From a checkpoint of a small transformer trained on Wikipedia.
Size: width 128, vocabulary 906, 2.29M parameters.
Training: a variant of SOAP for these matrices, 87M tokens, 5333 steps.
Each number is 128 + 24 x the weight over its row's rms, rounded and kept within 0 to 255. Layers, rows and columns count from 0. The size above them is the row's rms in percent of the matrix's.

# layer 3 MLP up, 320x128, rms 0.299, rows 241-275, columns 0-63
size [101 113 101 115 100 100  98  97  95 106 112  91 105 118 100 101  88  98  95  91 107  99  95  99 104 107 106 105  90  92 101  90  87 108  98]
[[135 131 130 127 126 180 139 157 122 150 101 136 134 113 143 109 141 149 115 165 136 171 113 127 130  95 139 117 142 111  96 148 134 126 115 140 123 118 151 137  79 124 151 102 128 102 125  85 136 116 157 163 110 107 138 127 112 143 161 103 153 104 129 130]
 [135 159 162 124 125 103 121 101  89 129 147 105 110 102 113 173 128 130 100 165 127 111  93 158 126 159 112 171 141 116 117 119 150 108 113 140 155 125 134 134  96 119 164 167 135 101 113 148 115 126 149 140  97 100 139 159 115 138  87 116  94  98  93  86]
 [154 127 153 140 145 107 128 174 106  91 130 112 110 156 120 121 165 156 120 143 172 131 130 170 116 149 161 140 126  89 133  97 138 114 159 133 145 133 124 127 143 146 122 147  80 138 145 121 129 151 102 144  90 140 142 130 140 134 136 120 156 190 142 167]
 [134 115 162 128 149 103 155 124  96 114 145 133 124  92 128 137 126 129  95 110 127 108 146 145 130  95 144 151 148 141  90 128 141  91 117 159 120 116 137 161 171 115 124 128 122 168 129 110  97 138 132 124 154 112 142 193 110 105 155 110 126 158 123 174]
 [124 110 142 164 133 122 124 122 140 144 151 114 164 107 145 159 100 131 106 132 107 138 111  89 155  76 119 164 121 132 131 106  78 169 147 130 114 136 116 168 135 179 115 187 125 158 132 125 113 115 151 110 114 167 110 123  91 138 125 156 153 151 183 131]
 [112 158 157 132 126 101 170 121 130 172 120 182 107 134 122  79  87 166 121 162 123 110  91 113  71 129 147 131 112 143 119 117  97 111 131 151 158 112  99 146 182 144 172 136 123 133 109 113 150 109 105 124 126 118 112 182  84 112 137 127 139 128 124 124]
 [119 141  84 125 140 131 102 156 132 115 112 106 127 152 165 108 110 108 141 145 173 152 171 125 145 117 143 166 135 108 127 126 136 108 111 149 131 173 167 121 128 168 139 167 119 120 153 101 151 132  80 162 176 158 121 102 155 111 136 158 109 123 123 126]
 [114 162 144 131 166 143 107  90 121 147 150 136 115 144 160 116 149 139 116 161 155  92 107 166 104 131 101 111 150 122  77 103  70  93 162 123 129 128 112 137  77 127 140 134 112 141 146 158 110 103 143 113 157 151 107  99 123 113 147 140 133 162 163 106]
 [131 124  92  74 135 146 139 132 119 165 136  87 104 121 131 106 154 110 181 150 141 178 131 110 142 130 137 102 124 111 141 122 100 142 147 117 172 106  76 129  86 117 133 147  82  85  95 132 121 158  93 132 136  78 110 137 173 156 126 193 133  91 103 101]
 [136 122 135 146  86 140 130  44 124 129 116 118 128  78 101 118  88 132 122 121 141 106 144 117 108 142 151 120 109 106 143 110 103 116  53 160 147 118 125 126 123 127 160 159 109 112 136 171 103 125 112 145 166  89 133  98 146 108 129  90  87 160 135 162]
 [104 137 152 114 102 154 147  99 117 112 114 129 150 106 111 116  91 131 131 128 116 162 134 129 135 133 105 108 146 133 119 129 123 110 164 187 118 151 126 162 171  65 135 114 107 104 139 155 161 107  97 121 179 153 141 108 156 135 106 139 151 119 139 106]
 [105 105 118 126 159 100 184  98 143  99 136 116 122 120 101  97 122 121 102 138 139 139 132 147 162 116 107 112 121 139 169 119 110 127 156 112 115 141 110 126 161 124 130 117 131 170  95 155 133 116 156 128 127 100 140 161 158 117 146 148 120 133 124  66]
 [112 131 141 139 131 153 137 147 131 108 126 142 130 139 128 167 105 163 148 140 104 138  96 135 170 106  94 124 146 175  84 109 123 113 150 125 100 111 144  94 167 115 190 119  98 110 116  93 151 103 149  80 127 155 119 132 128 132  98 121 158 127 110 115]
 [102 121 120 124 101 145 148  98 132  94 139 143  55 115 108 129 107 143 121 133  70 131 155  96 156 130 135 131 122 148 144  89 161  92 121 128 151 105 148 129 139  79 117 114 118  92  82 135 167 178 123 149 112 138 158  89 122 133 133 139 135 149 112 134]
 [ 98  75 148 114 165 122 146 149 141 158 145  65 124 137 126 146  72  90 102 138 162 116 136 128 124 142 142 147 128  97 123 151 140 123 127  76  46 127 131 149 125 136 116 114 131 154 123 131 134 122  83 170 147 112 132 133 133 113 127 122 147 133 143  94]
 [161 106 108 126 120 104 127 117 133 147  40 119  82 143  99 161 156 138 106 129 122 148 142 157 157  85 141 122 121 107 129 113 139 131 129 138 101  85  87 136 114  99 110 112 116 139 127 143 115 157  73 151 129  93 151 155  88 134 162  98 133  83 127 138]
 [140 152 111 116 105 134 121 143 145 133 127 152 132  84 122 146 113 148  91 130 116  73 151  91 126 107 105 117 119 133 149 147 141 112 109 121 137 125 139 123 146  93 115 116 106 106 137 135 119 133 146 156 116  77 116 149 164 149  89 135 113 149  84 128]
 [146 137 133 156 103 103 166 216 166 202 132 144 131 178 141  82 127 123 115 151 151 145 151 124 161 119 115 136  95 156 120 117 182 142 120 154 123 155 138 134 152 115 115 150 137 155 131 113 148  92 130  70 168  94 134 168 129 134 132 143 133 122 119 134]
 [126 116  79 115 151 125 126  99 147 126 132 122 139 165 151 134 104 126 133 106 143 127 169 109 141 134 124 150  99 125 157 126 131  70 107 129  90 134 127 103 143 160 140  92 133  73 130 132 163 142 106 103 160 164 164 134 130 110 116 125 135 157 147 121]
 [127 157 153 131 121 169 111 105 163 165 130 128 103 154 101 128 139 141 146 163 145  79  86 125 158 138 120 129 129 164 130 123 111 146 102 123 172 132 111 121 148 104 132 130 119 135 145 124 140 150 123 126 109 131  87 109 137  91 160 107 150 124 114 171]
 [160 119  64 122 113 118 122 116 107 119 139 127 149 117 128 155 147 141  91 140 103 115 104 126 118  95 141 120 136 136 109 146 108 127 109 157 162 160 156 130  86 120 102  60 139 160 134 143 104 123 145 154 122  94 116 118 139 146  90 140 135 129 119 153]
 [140 150 134  81 129 109 119 105 168 103 129 147 108 131 155 138 126  83 143 108 132 137 133  86 137 130 177 115 104 211 108 108 173 154  93 114 125 155 100  93 109 106 138 121 126  99  98 105 131 145 113 112 147 165 110 149 133 150 123 115 147  99 149 129]
 [103 111 125 121 132 152 145 130 153  97 150 144 150 153 117 127 135  94 100 116  90 120  88 142 134  92  93 115 135 175 140 160 179 112  82  93 120 122 105 141 157 125 132 109  99 143 110 112 116  92 148  97 107 144 136 118 133 189  83 128 129 136  99 111]
 [170 106  61 104 169 145 153 159 150  91 120  83 133  86 104 117 132 123 144 151 129 110 133 159 115 141 113 127 129 104 153 127 111 117 142 187 157 107 107 153  91 174 158 154 114 126 126 144 110 127  86 116 123 116 154  94 180 110 140 137 113 121 134 120]
 [161 163 177 122 130 139 119 127 129 103 139 123 114 100 151 141 132 121 133 129 138  88 136 131 101 130 101 161 103 107 124 147 140 117 144  95 152 112 129 110 116 154 143  90 146 145 180 126 118 132 205 104  79 108 136 103 149 104 134 101 126 143  74 143]
 [155  69 155 152 148 120 111 143 135 141  74 149 131 127 102 123 144 130 123  74 144 159 150  99 113 110 127 104 147 128 132 165 162 120 146 135 105 149  92 149 115 164 124 147 152 152  98 153 141 151 130 105 156 118  89  80 136 151 144 131 149 143 150 143]
 [135  89 110 126 102  96 128 140 118 138 147 147 140 102 126 133 172 168 124  88 140 119 131 125 149 120 143 110 142 148 127 146 115 159 113 108 135 120  94 119 112 140 156 163 141 144  93 109  97 143 128 102 110  63  73 131 120 137 111 150 140 141 119 140]
 [144 127 194 125 107  84 138 116 126 109 139 167 121 119 131  78 174 168 120 179 155 123 148 133 132 159 122 130 130  94 156  93 165 167 126  95 111 152 118 111 138 102 153 167 132 138 122 153 128 143 105 118 127 114 153  89 133 118 116 158 137 113 133 116]
 [125 182  59 142 164 170 137 107 139 124 156 141 109 129 146  88 118 130 164 105 145 153 125 115 119 149 162 169 108 143 134  89 175 131 104 128 151 113 130 152 111 102 165 143 126 139 117 141 101 126 114 118  84 113 137  92 102 133 133 125 161 137 161 127]
 [166 191 137 147  98 166 123 124 138 106 129 127 127  76 134 124 122 121 132  87 138 102  73 135 131 110  91 148 110  70 136 110 155 104  97 107  83 133 143  94 145 138 157 134 103 116 122 139 111 107 121 140 138  99 131 119 125 165 117 111 153 147 144 114]
 [105 106 111 106 140 107  93 168  73 175 108 109 118 107 151 124 103 140 118 158 148 125 116  95 131  74 152  99 141 133 123 115 119 135 143 144 118 132 109 139 106 146 104 142 165 140 123 139 121 142 161 145 110 121 181 133 140 132 126 119 124 145 127 131]
 [148  81 129 123 142 138 125 153 144  96 162 146  65 157 116 115 155 147 158 122 137  91 129 156 142 177 132  95 129 185 124  67 106 107 123 139 142 142 156 100 122 139 117 144 177 150 112  95 139 125 147 142 108  93 121 134 143 101 127 116 120 140 107 138]
 [134 120 134 116 129 109 110 115 139 142  99 128  90 104 132 143 159 220 175  99 115 140 138 148 129 110 117 150 118 138 189 136 122 125 150  95 130 153 118 151 147 118 101 109 131 120  86 143 109 125 144 141 111 158 160 102 156 111 112 157  85 107 123  95]
 [134 131 145 151 106 130 130 102 141 153  80 138 155 134 113 104 128 135  96  88 135  99  93 124  97 144 138 162 104 111 131 123 133 124 101 120 150 133 128 154 100  94 155 172 117 154 168 123 118 136 117 174 137 153 153  67 123 134 179 140 137  85 129 150]
 [ 92 120 114  85 115 109 160 157  89  83 127  75 103  93 117 116 128 168  94 120 135 115 116  96 123 158 106  95 149 134 132 122  92 119 138 146 154 145 144 132 103 129 132 111 122 125 113 117 118 119 140 160 108 127 115 146 160 188 133 133 117  74 108 120]]
# layer 3 MLP down (transposed), 320x128, rms 0.296, rows 241-275, columns 0-63
size [104 116 100 107 107  95 100  95  93 100 105  95 103 100  99  95  96  98  95  98 108  98 100  95 107 102 110 101  88  93  95  99  93  92  97]
[[159 143 142 173 149 153 131 152 127 180 114 153  93 160 107 136 114 130 142 154 142 116  99 142 125 147 117 159 142 152 155 126 120 198 138 120 111 135 148 111 145 103 118 100 133 161 159 138 112 151  94 149 144 134 105 124  88 115 136  93 144 139 140 123]
 [121 110 124 110 134 153  83 124 120 158 144 127  93 109 144 138 112 116 156 157 121 131 107 149 109 113 109 114 112 129 127 114 185 111 123 118 127 143 116 105  57 133 137 151 118 100 155 131 104 143 123 155  95 114 147 121 123 141 116 101 139  91  90 128]
 [158 142 158 150 116 115 160 152 124 154 142 114 141 166 123 134 111 132 125 133 148  85 180  98 129 189 183  94 143  95 118 170 148 148 152 142 104 165 164 115 117 178 119 150 122  78 138 123 104 120 146 161 149  93 113  81 125 132 140 136 147 141  76 171]
 [135  97 160 113 121 123 137 127 149 126 166 106 144 145 110 165 164 113  91 124  93  97 151 132 111 106 178 134 151 162 151  96  78 127 131 121 159 110  66  82 147 141  99 163 133 146 161 106 159 123  97 115  66 134 133  96 148 134  77 129 135 119  80 116]
 [137  89 180 157 174 136  68 129 121 144 113  96 174 167 111 152 126 134 105 106  96 152 103 136 151 122 127 149 113 133 161 102 138 161 103 130 143 117 111 133 116 139 133 136 173 163 144 120  85 140 124 123 129 151 120 181 110 125 130 113 125 128 159 117]
 [126 169 124 152 176 120 153 118 152 125 128 113 165 129 121 114 141 102 128 101 141 147 105 140 120 137 123 145 132 122 112 124 120 190 118 115 150  98 121 136 173 138 141 158  72 132 121 138 125 114 134 127 146 122 133 168  94 114 135 137 128 139  95 132]
 [100 129 117 136 126 111 136 124 106 131 140 134 108  88 127 122 110  78 207 135 140 124 148 131 130 204 147 117 116 127 112  97 113 124 155 161  80 177  84 122 126  98  82  98 117 145 148 124 151 165 115 152 125 134 121 146 137 100 118 165 176 117 110 112]
 [133 137 152  89 136 111 139 149  97 146 140 145 150 113  93 111 123 129 147 135  79  92 116 104 126 187 122 135 148 153  90 140 103 165 142 150 151 160 133 139 114 161  94 153 140 160 110 167 154 118 105 130 124 116 138 155 156 126 101 135 119 135 148  74]
 [ 93 140 113 140 133 120 112  85 148 148 128 136 101  97  99  69 114 119 113 140  98 164 125 127 124 106 155 150 130 137 186  80 146 113 154 115 130  95 129 153 113 121 130 114 126 115 136 157 130 145 111 113 119 145 100 124 149 134 149 162 172 143  92 147]
 [171 123 143 144 125 129 108 123 108 163  99 132 114 137 105 113 158 110 131 103 144 182  93 148 133 110  98 187 116 150 120 126 116  98 154 183 122  79 136 134 128 117 157 148 127 170 161 131 126 125  79  98 152 124 108 103 118 133 126  96 127 116 140 197]
 [136 118 124 119 105  99 132  77  82 132 127 167 159 137 147 166 132 146 163 151 102 113 138 144 121 163 114 103 131 134 113 116 104 134 154 149 110 141 162 131 141 101 150 156 172 126 123 167 159 150 153 114 128 106 107 138 150 136 137 121 124 133 137 117]
 [134 147 142 126 176 120 103  75 133  81 146 116 153 133 109 159 105 132 129 143 140 137 119  98 133 114 109 129 118 152 148 122 162 159 140 109 136 130 127 109 104 124 113  92 118 165 127 140 108 172 135 118 148 119 120 113 139 136 119 174 136 147 127 134]
 [129 166 141  99 147  60 140 174 145 123  88 101 104 128  79 150 137 132 162 153 139 104 141 127 165 109 116  86 107  80 127 127 138 126 139 142 150 126 129  90 142 119 154 101 136 151 149 108 106 140 126 154 130 130 144 146 152 119 133 108  97 112  77 118]
 [177 124 127 120 130 119 126 151 134 162 126 149 140 183 156 130 132 102 159 157 151 145 115 127 132 131 118  98 101 113 148 137 180 130 112 114 135 189 128 131 156 146  95 114 126 113  87 135 101 123  88 122 136 124 124 164 128 133  77 151  78 142 136 157]
 [127 125 123 148 129 113 105 123 106 145 153 143 128 145 154 166  59 146 107 126 135 102 133  80 181 144 104 154 167 154 147 116 131 147 145 125 134 104 143 107 139 150 152 133 155 104 128 135 108 112 133 130 108  87  88 150 121 146 130 163 120 206 129 119]
 [106 118 128 119 108 136 106 151 105 113 118  94 146 116 167 113  78 105 149 140 138 171 118 149 138 150 115 139 171 122 151 158 128 135 142 157 147 149 146  84 139 106 112 135 137 157 138 141 128 150 120 120 150 186 117 103 170  83 113  81 130 102 127 103]
 [106 104 131 123 148 138 138 157 114  81 104 132 104 118 153 156 126 151 152  78 118 129 108 116  93 116 138 138  98  76 160 127 131 152 140 157 109 168 120 132 141  98 126 150 158 153 139 181 128  87 156 104 164  89  83 123 165 140 142 134 133 115 128 138]
 [162 129 173 127 120 142  97  99  88  98 113 126 128 126 144 159 103 139 146 113 153  74 167 128 113 176 139 124 128 153 105 126 158  69 139 132 102 110 171 125  86 164 158 125 115 117 141 128 105 131 128 106 160  95 115 117  77 127 130  76 147 143 130 146]
 [138 143 172 148 170 114 138 130 133 113 134  93  84 129 102 164  97 130 113 141 123 143 172 171 139  78 132 155 101 137 121 121 128 176 125 141 123  98 101  93 159 153 132 143 145 130  99 159 149 140 129 159 150 117 113 126 130 127 163 114 123 103 107  99]
 [128  93 126 113 155 128 116 123  94 124 103 124 131 139  98 146 139  87 145 165 158 137 108 159 179 152 104 108  95 163 139 152 117 143 115  99 156 110 128 126 126 168 102 108  85 108 127 138 107 145 120 161 150 152 137 118 168 125 157 108 145  95 106 121]
 [143 164 122 138 139 102 114 157 124  88 136 149  99 114 145 111 128 115 133 126 125 130  98 111 127 111 153 167 138 112 136 121 131 117  76 125 126  94 144 157 132 109 144 100 102 115 157 155 139 103 105 141 137  94 120 157 164 160 125 104 107 108 120 132]
 [ 98 113 137  96 119 130 126 168 156 127 114 113 160 139 136 132 132 122 215 125 177 122  91 117 115 132 138 132 118 142 123  94 148 115 148 101 132 109 150 147  93 160 100 135 126 168 148 110 105  99 107 148 103 187 108 147 108 130 133 158 143 132 120 119]
 [113 129 159 107  65 154 164 118 126  86 108 129 112  86 123 116 157 152 134 130 109  93  95 130 148 142 127  84 143  87  95  73 113  97 122 123 120 118 108 117 130 117 110 113 139 140 180 136 130 115 153 129 164 149 138 157 123 122  76 163 132  92 123 114]
 [126 149  94 112 137 112 147 117 142 156 126 107 131 125 156 100 130 131 141 166 152  83 130 187 116 140 177 130 115 152 136 137 125 158 142 131 130 125 140 147 105 117 129 141  86 113 139 127  98 128 131 118 118 164 103  97 129 129 120 123 105 154 145 133]
 [132  98 149 125 139 147  69  92 128 104 100 123 128 125 103 130 135  99  94 118 130 119 125 127 177 145 146 111 137 154 123  94 155 102 127 154  75 101 128 158 103 133 103 107 133 119 163 136 155 127 164 140 107 171 133  69 141 131 139  60 137 152 117 142]
 [133 129 143  94 183 130 170 152  96 173  71 131 104 161 112 124 115 161 133 130 107 109 131 183 169 135 142 115 149  68 107 122 102 122 199 126 151 126 143 132 162 155 154 133 157 123 126 140 155 120 103  84 125 128 126 135 124 158 120 113 159 133 139 116]
 [129 157 179 120 118  95  99  77 157 110 162 134 151 128 102 159 154 128 122 119 127  75  98 143 102 133 124 124 213 147 134 143 152  89 109 116 124 182 154 114 150 126 117 148  95 158 137 114 162 136 110 137 116 129 126 132 121 164 145 165 162 123 122 125]
 [110  92 146 168 133 140 122 139 155  98 115 157 153  90 100 150 110 165  94 100 142  93 128 111 163 142 106 114  95 152 123 114 149 144 122 148 128 157 129  94 117 152 152 111 109 144 135 142 135 139  97 112  78 113 114 119 144 139 133 159 168 150 156 137]
 [156 102  94 127 151 159 109 133  89 129 130 131 146  95 129 150 110 122  73 193 129 114 146 141 149 140 104 140 170 160 114 106  82 130 133 149 141 120 120 152 104 120 124 109 139 137 125  97 148 116 139 128 133 121 121 107  95 132 122 100 134 143 149 120]
 [142 156  80 148 125 143 121 105 136 111 133 142  99 101 162 115 142 168 105 112 161 164 111 120 150 135 111  91 160 164 155 129 149 129 150 159 129 149 110 110 136 144 125 104  96 133 123 132 144 114 110 155  89 133 137 120 127 118 118 132 118 133 165  94]
 [ 67 142 112 111 168 135 125 138 146 145 146 111 119 114 127 138  78 135 107 120 121 135 123 176 123  99 138 112 132 106 166  98  95 105 138 132 111 170 122 133 106 130 129 127 117 157 180 120 112 106 149 157 142 125 127 135 123 132 174 123 172  77  96 111]
 [ 96 164 120 118 109 112 154 157 135 150 139 161 157 107 143 178 105 136 108 122 130 103 103 191 138 135 103 121 108 131 128 106 108 106 141 119 119  58 155 125  98 137 127 154 134 151 127 118 110 177 120 142  91 118  69 151 138 165 116 145 152 133 140 187]
 [126 154 168 106 139 120 126 128 133  78 130 143 114  83 108 135 131 145 144 133 107 112 124 127 144 156 152 129 109 112 131 121 154 115  60 153 121 153  96 112 133 128 189  76 117 131 164  75 170 129 127 127 138  79 123 156 145 128 122 146 136 100 185 137]
 [ 75 156 102 134 128 141 115 156 127 185 128  93 119 148 133 111 127 166 139 119 150 135 154 124  84 156 132 152 148 131 102 153 106 111 155 142 127 102 132  83 133 150 114 166 141 109 104 112 132 119 144 122 129 133 111 143 150 101 181 123 115 115 116 144]
 [128 125 113 105 137 107 102 123 105  92 105 140  94 119 199  75 157  86 121 132  83 130 109 137 145 126 168 124 149 136 136 129 142 145 161 153 125 170  97 108 145 137 146 167 146 109 114 129 106 131 127 125 119 145 149 163 105 120 105  66 146  90 148 100]]
# layer 3 MLP gate, 320x128, rms 0.327, rows 242-276, columns 0-63
size [115  99 115 103  91  99  98  88 107 113  96  97 104  95  90  91 101  97  90 101 100  94 103  98  95 106 100  81  93  96  97  95  95  98  98]
[[129 156 119 153 108 152 117 168 176 155 140 105 117 121 146 115 160 126 165 118 144 135 151 102  88 126 148 117 109 171 137 162 171 130 140 120 127 154 103 115  90 132 129 132 112 131 151 142 191 106 140 127 166 118  89 111 109 119 164 181 126 157 117 117]
 [110 159 126 120 141 150 147 132 126 123 145 136 167 116 157 130 105 153 160 123 143 121 109 138 116 128 156 175  69 162 115 150 133 129 121 110  70 106 125 117 152 132 153 106  90 152 153 120 134  72  94 138 121  84 151 140 116 117 123 105 131 129  97 120]
 [ 73  79 151 141 165 158 145 125  99 110 130 158  81  99 127 108 135 117 120 128 109 130 146 121 127 178 121 183 135 166 102  78 136 127 100 128 101 113 165 129 124 100 157 136 140 117 117 137 125 131 113 114 163 120  99 123  57 145  95 123 144 120 104 111]
 [107 134 160 197 167 121 126 122 117 101 123 149  72 104 126 107 125 136 120 147 127 105 159 143 133 131  76 113 139 126 123 125 158 109 138 130 120 110 121 130 134 107 132 121  81 104  96 135 110  90 132 122 140 136 125 146 107 129 121 116 143 152 163 128]
 [161  98 159 161 105 150 128 114 128 133 148 107 145 122 111 119 123 130 152 164  97 182 141  81 115 126 124 119 110  97 121  69 108 154 131 148 171 123 127 105 115  94 149 113 139 129 112 168 119 124  97 145 140 134 119 154 178 126 131 143 129 135 161 104]
 [138 106 158 128 122  68 128 149 152 118 155 153  98  70 110 137 158 126 118 128 120 107 114 120 126 192 152 145  87 119 141 164 127  98 122 103  93 122 115 144 107 119 105 131 103 146 161 124 114 121 153 132 107  88 125 104 129 122 124 142 165 125 112 154]
 [ 87 117 121 139 104 125  90 107 104 158 130 109 151  86 156 119 143 118 122  97 101 133 138 127 112 178 129 143 164 109  89 145 128 138 129 121 141 132  77 170 113 143  83 137 158 142 169  83 113 125 153 146 138 167 136 141 131 125 135 141 111 115 162 142]
 [141 144 106 130 135 158 148 135 105 119 180 139  83 104 114 132 136 116  88 151 119 130 113 122 149  94 133 163 130 121  75 140 176 106 124 151 118 141 105  98 115  99 118 114  91 125  70 110 111 108 107 109 116  94 148 126 128  91 105 103 154 136 174 138]
 [ 98 159 137 123 135 132 109  82 141 139 122 167 127 125 165 123 132 102 132 130 106 130  96 125 131 123 127 158 121 148 124 113 138 130 150  54  64 100 102 141  97 125 106  95 123 105  99 114 118 150 145 137 153 134 139 109 122 111 123 118  95 128 113 118]
 [129 126 160 144 147  64 195 142 128  95  88  68 106 127 130  81 134 129  92 159 113 101 150 143  94  71 126 158 142 125 132 123  95 113 143 127 113  97 142 122 169 125 130 132 145 157 157 136 108 120 102 148 117 105 133 142 137 151 130 105 147 137 138 156]
 [ 69 118 103 147 134 127 175 118 137 142 100 159 152 149 134 117 111 118  76 142 149 100 116 160 174  79  97 139  97 133 112  98  75 129 138 140 126 136 120  99 176 132 122 120 163  96 108 124 153 141 146  99 114 110 163 194 147 100  99 136 109 102 141  97]
 [107 162 111 134 138 137 130 151 128 123 122 152 136 165 156 117 126 139 137 145  83 124 120 114 115 164 140 124 140 153 164 106 130 146 125 113 132 123 122 150 128 144 195  70 120 155 161  83 114 150 109  85 102 144 127 143  99 108 122 131 140 145 129 142]
 [145 135 124 124  83 132 117 129 109 157 115 153  97 182 106 133 135 105 141 128  93 103 145  54 136 104 109 108 103  97 154 145 161 135  92 100 108 159 129 153 122 165 137 146 136 123 113 128 138 142 167 165 106 142 113 132 126 157 109 164 119  89 154 149]
 [110  89 125 114 136 114 132 132  97 125 140 111 149 134 145 120 121 150 144 130 181 112 122 100 160 141 133 148 152 152 115 139 109 108 148 121  72 121 135 100 134 128 150  74 119 164 174 165 173 138 126 145 155 116 116 151 110  82  68 111 140 127 120 135]
 [ 96 154 125 137 106 135 115 118 148 140  98  98 130 125 132 109 155 148 100 131  89 160 145  97 150 117  99 153  85 137 149 124 139 124 139 144 154 131 123 136 113 117 138 176 144 103 183 118 140 182 153 146 120 121 111 107 115 149 137 168 128 142 105 135]
 [150 112  79 141  88 143 130 132  81 154 174 147 143 146 134 159 134 125 127 134 138  85 138 113  79 125 154 125 133 120 106 119 139 105 120 136 135 122 168 122 123 134 114 137 120 124 164 108 112  93 150 136 143 181 124 130 121  85 125 104 121 127 128 120]
 [122  86 160 141 142 107 187 120 131 100 116 160 129 192 109 116 187 102 151 169 116 100 119 118 133 150 146 105 107 130 120 134 150 105  92 129 144 144 118 127 104 127 126  80 131 108 130  89 118  82 119 151 141 140 144 126 141 101  85 156 138 146 114 127]
 [142 140 137 120 157 143  96 121 173 106 121 107 161 112 135  92  78  88 125 164 124 117 152 108 137 145 130 125 109 115 136 111 148  92  86 137 120 150  83 127  67 159  84 116 106 105  96 116 176 161 119 128 139 146 162 133 117 168 131 116 129 149  96  75]
 [ 97 122  80 129 124 130 143 127 118 158 161 176 164 145 162  76 151 179 103 161 141 145 135 101 125 144 117 126 129 159 132  99 138 109 106 123 131 127 142 152 135 167 145 113 109 134 110  97 177 110 104 102 168 143 138 163 140  96 120  78 159 100 147 134]
 [171 151 158 140 140 139 109 121  95 138 151 117 171  76 131 133 128 130 125 106 137 105  87 157 131 132 113 172 147 138  99 146 141  87  97 114  90 135 126  50 116 154 103  91 105 106 147 115 144 120 156 132 123 128 145 186 138  99 125  85 126 156 134 126]
 [ 73  71 103 146 127 111 140  93 113 132 132 103 143 150  86  73 133 144 107 133 115 121 123 158 100 133 140 171 119  96 140 127 151  80 120 118  77 140 111 143 136 101 161 175 159  66 129 151 164 124 123 125 119  72 149  81 140 127 149 150 161  96 116 101]
 [152 124 139 135 103 143  93 129 112 150 152 118  95  50 143  94  95 170  87 151 123 137  99  95 174 105 159 101 135  95 105 143  89 128 132  89 153 131  54 130 134 131 173 123 114 127 165 123 106 130 133 115 146 134 145 145 154 139 114 136 102 124 142 140]
 [ 76 136 124 163 177 138 113 157 133 170 137 134 125 153 137 163 118 144  95 113  62 151 174 118 173 132 149 104 111 114  55  99 134 114 146 130 117 150 124 136 105 130  90 161 144 127 137 111 144 143 168 131 128 159  69 128 112  89 154 108 161 121 131 118]
 [184 142 167 124 156 106 121 153 101  95 125 114 129 125 130 113 133 144 138 132 139 124 145 134  98 138 148 130 132 117 113 105  79 131 136 157 139  99 163 117 156 158 111 130 138  93 130 129 126  98  95 100  76  90 156 171 127 125 136 108 105 142 111 102]
 [112 101 108 157 153 106 143 107 136  98 141 117 136 128 130 134 125 105  79 117  62  96 105 130 165 108 128 149 129 105 138 126  83  90 155 137 182 150 108 141 160 143 144 149 146 139 135 131 124 116 173 176 110 151  99 142  66 136 126 157 155 110 109 153]
 [143 115 150 137 128 163  98 125 106 114 123 147 152 102 142 156 151 113 102 135 154 117 110 111 143 113 128 161 113 153  66 125 156 120 151 126 122 140 117 107 116 156 156 134 144 140 139 107  93 149 116 136 118  85  74 130 103 142  61 111 114 150 143  90]
 [192 153 126 124 138 117 157 142 148 107 157 138 135 140 138  94  92 117 154 135 130  90 119 127 131 104 125 102 130 116 138 104 173 120 109 140 107 121 146 116 164 110 174 107  98 136 154 138 184 140  97 146 146 123 164 112 174 104 108 127 143  87 114 147]
 [ 94 186 121 120 170 150 105  82  89 133 105 148 123  54 142 137 120 116 121 105 162 123 114 138 114 161 127 116 135 111  95 134 129 163 138 101 112 108 145 164 163 139 126 185 129 145 153  83 132 132 109 148  93 126  85 118 108 117 103  98 128 104 116 109]
 [ 84  99 103 147  97  80 130 105 104 153 134 147 118 120 122 136 133 132  81 124 134 177 114 119 144 129 147 127 122 151 103  99 107 119 140 149 139 109 102 108 170  95 124 127 126 137  72 167 118 110 142 115 180 111 146 114 115 135 130  75 113 119 124 146]
 [160 120 107 140 103 161  99 135 135 157 139 148 110 161 110  95 137 148 103 143 119  99 113 160  96 115 130 103 125  83 137  70  84 139 122 154 162 118 148 150 176 142 169 153 133 170 175 143 114 123 154  94 126  87 150 142 130 130 147  92 153 149 141 143]
 [155 163 154 113 124  89 158 105 182  93 117 129 130 112 155 145 121 113 129 154 117 111 116 193 124 196  94 138 117 154 127  92 127 107 126 173 112 143 119 127 134 151 164 107 110 154 122  72 158 129 149  91 116 138 135 150 136 121 131 116 120 134 122 110]
 [146  92 152 153 127 118 167 190 159 142 107 149 121 125 166 120 110 119 137 134 126 142 161 164 150 132 158 117  54 120 164  91 141 155 104 106 164 117 163 135 160 122 138 126 117 165 129 122 124 123 116 146 125 121  92 113 128 125 116 113 131 156 150 135]
 [160 162 123 134  92 174 106 146 165 112 167 127  89  64 159 158  98 132 145 155 107 147 118 127 145 106 113  88  87 133 140 169 173 139 129 135 120 110 112 149 139 111 128 101 118 123 108 148 146 102 143 153 161 124 113 162 123 140  97 206 133 118 153 116]
 [134 111 152 164 120 141  47 133 128 168 151 164 129 107 182 134 124  89 110 152 127  95 131 133 137 144 132 159  82 123 122 159 113 126 130 126 116  95 104 163 135 156 178 139 138 108 178 127 149  91 111 103 133 101 118 139 104 115 120 139 128 120 148 154]
 [158 148 155 100 149  89  78 125 165 116 151 147 161 126 204 159 162 147 129 140 109 127  76 103  84 162 128 109 112 130 108 104 139 130 112 131 166 144 118  90 152 151 137  90 118  96 147 177 110 105 175 117 174 153 126 110 119 132 137  98 115 120 143 147]]